Each number is 128 + 32 x the weight over its row's rms, rounded and kept within 0 to 255. Layers, rows and columns count from 0. Numbers have three digits each. The size before them is the row's rms in percent of the matrix's.

# down: layer 2 MLP down (transposed), 256x128, rms 0.3, rows 244-255, columns 0-127
# up: layer 2 MLP up, 256x128, rms 0.307, rows 245-255, columns 0-127
down244 108:101145124142055142141139170127118132073156128133115123159106142220152187125090184131176135086155199162142161158122177129116144115115128094131144124112135172112107123185081147199114138141119126094091147135133135168140094158095102105205120107163061093135144151088130177086117125098100089145157116109107119176191162146056164128057126137166057115162129187104132150132145145144130131124138
up245 106:114084113069207132152107172131100154141142129099077137134119100106092117093116142103161123155170178172118184151124094170159078130097168124094105158149118155161106135083139118067131079170139096099133076121074072123158119159184099134116148167117041095137159052144151122124155154119082088124044138102100092135192129154142109145136140121144140146098146097162102152114166085135153143076141
down245 108:098150147091144100107118126119150135081141149112154127158133125133127101127138212129105076140053082122186134113169119109116097164108134102113123126101120177168112110141155132130186137156136106118145115120180102172143146165116217203094132108089179100151140127106100112150079157186108083138184188102086136071105127108114076151105093106156180149152134042076134151145095158166072131122146
up246 099:144130102133134160086108206148183164136126129095157106114108106162184128124106104105157147101063091201113111128124103108070102151144107074098104084136121136106123123124104118105073151140165160125106085172178155153089151115140141091186072099105119152116156099157130095138169131178149152146090011135173138177086136077137141145136123164125178129133121129077123075103121168145197097114138
down246 097:149125160107181140071160119070052076100120131131085128101118153111104088106136151155078105088163105100135153107117112178161123084053046140183085140111143180122164108067145169136182115103142163057114091098093119170171144095133138147144099118130169092137169103095144172182106131112140142126124133113081168162106082127113121126161152068154075085162123158092154111154145107098116136119109
up247 094:077074152159102154146169133102125132066141103098095171091116141098128103095122157099161128159097113185070119119142118133147086151158089097102089072137084137089118152072116148128135146109187158084121109166113170150170151122124088119116159114140202126163156090207078148122115151104192131157042115135170120137129076081148116126143137145077169163171085093071111078115111148125139110120092
down247 093:143137072133136158110195037188142131147084151120178085159201131078118092126094107113160101185156162120171122133097059172110073124147150142182178116098087165129130141153129095142103169115174117141102083064146114168092082164112159128153108146145121192102126138147157097156108183128159129107157090168140167139113137151097091086066088104131136101128171143090127102125122135103150114116158
up248 106:084120152118137127109129131101113127162064143115146122139136084177149141154116145115155135070173107165090134073139132154105151103112138113156113107106143146137149108088121153231122146096192077074138104199103146106151095172095125084115115150150154178092099082112158218133089167112177123159151164161057125064174148099180157124152097164128103122114151090157090137080138145131152176148116
down248 113:149076099113160097122136158124125163169065100187115088157110108125150107112099130137135115166155176128106075112157075161185148151148162149137102112089158163067182135125177169116138117105183095092080152116107155085134146088116059048066129062156181117139122065131172156104114106130128156131117140123126147171142172171115152134130083113196091117085184108147119135109147122161178131115119
up249 105:143125116143174127120112114103176128150103146130126168146143108151182128130122131156142155076137255083143139110105131127145121176147140165078196150112124156140155146035136096125074160144151143069113119144090174100098110119164147106141070122172112115153093108153128137124191083160087139129145155135173137117165109143083150177138076178117152124074146137121081062106077162140120087157088
down249 096:114112072203088125156146120063117097137139083130135115115098116149155115069078120094117127171192148119118091168066123117102142125133175158176136072140123128139133096104176200169111091144158200142089136199084135114190137165123143120159140119128103120082063132140138109137156172113098142120100122101172134158169175139152103093091045087101132155140145087131135121131140119174159143070109
up250 102:122162144122118154178137072113079128137176192107158113103124127065139112128143169068118110100175128110141099129124110136188104107136155154125095142162120165105114089082201137126150095140115140160117068153123164133105061103129127152098129115088066144138068099156166205090092168158180120136089160120158173121156080122169124139159181126151161114148048078152103169110162105178140121113088
down250 092:119152171078139168105123119119111099136096131171117119150143180156113108155113087126154084093114055101087145139153124108136096120103081139170082133177136111104116119098111104077127124091158084115115145110128100129113163110167146114130132083112156170086107105083165134119125120132071095186147118157090094091070134123137168129058110135132115111206218111183149192081150062175154077147072
up251 096:110124154170151100141105107088093143124154153185087142193140090064104152129104110087121132107172175165075108078140052135069092143107130116146097112111157116126033101136172145033100100121089134156142130125158117097139134128093108088120139167135143184080174120102112115149108129106106152156151141210141163148153132068124098095142104133130105115147101097129111152161197137108169144074163
down251 114:116112111122087129132169132103122109133116096103160110091170163104087156109180170168117118122124052151188109208147127139125087118096037100068094095137119160184119070165087109099098097123078059135093148171129129129068124110132117102139155128128106145132121161127124208143141137094052204124097079173186121121132158097089105113123134148149117149091091165119115149130138134132109147085119
up252 098:102092129127186104176175147160167127134105145089102135131206207142137109170118155131160181134102124150151133166109071147136125160142185096105082105123123166135086085136115048139092074159134168096137106111128109134063079169103141132145146136084120100152117179115151133141139141139138085077109169068071115110081141120155113086078090124082167135117063120079149119153151116070112146104167
down252 108:130092138155063105099128138154125062153121116089144148116169182136126056126134145099208172110102148088182159162159113092170178139144138130127156099143164134148086138139100049157126056105180172133095168128148120142143070118196131108142128088102125102181122121110124194111161133099148106134129192139150137131104087049170117159151170146099122134127075150063131150098133112147096122125113
up253 101:143166151076148136146108081187100112108166135195186157145114106102153176107099101146091158157132162100097108107077146065158137135175141075161142090155195139113057132111127176132160149113144119071162133117090120181151124081170122076144106158142156144112234141161132108182131127140111129117178115089159110096188136154072099145108141124176164131147090099142099132088150124105118135089117
down253 093:101077103107156170126123115125150128134113112143155103086115109115153061127122129175153128172113073131099132199125155113168186092131122046180121136111104147056128146123136167116183123103073159131078155122084136134118145110080110147169133124134175109092116089150169144172184103206108175184091101118107128135143114099103146146104135135177103038161072154101128133086141083132130122069152
up254 094:141095115053180097138115151097146145126060126128167103145097169175124133161122089134114154106076089099155105087136154122112134127085116114155110145154133148104130105115117038182166154129102147165121170087126179106066128146117158131154188144079151106187091127088183132130068176158149169152090114133122142138103118093162125114143121123089039142096134129163124092162113146200114198133169
down254 107:125174147147112132153119116121143101145162154127126125091132083161145123150109131093108078085111062166105140115119137148167167099132184149171075099080066121123067125183129153122067130129095136161167177120075109124088183135160161131094160169143132119126149069156097152111092077069096114082126134163167172154195128169123111129160141111153086187139087108187102195136121087174166094122132
up255 091:065122163149090124078127094150113079090142071130134103125134125175165144153162085144143087123133174121098131088045117124117062165131160088145218124137138101096107107146184123154113121137100134162121158128174105142092150128114147109097097099060131074201119119138155109137120141139117100103168103106126169180118100143120053160134153160130159069070080176098102149100133074164165116154142
down255 094:147133164179184053129176104089097174132140171147075151160153119122164154205099126102162141157166121124153152122200148118103155111119100120108090139129107152132121125107138157091132143144145115090136119093111087175176119156156176090109180166145117211099142161124112127122093078173145143196166075131107146107113136149144163164092112157119125157118114022141141092097148108077075121157135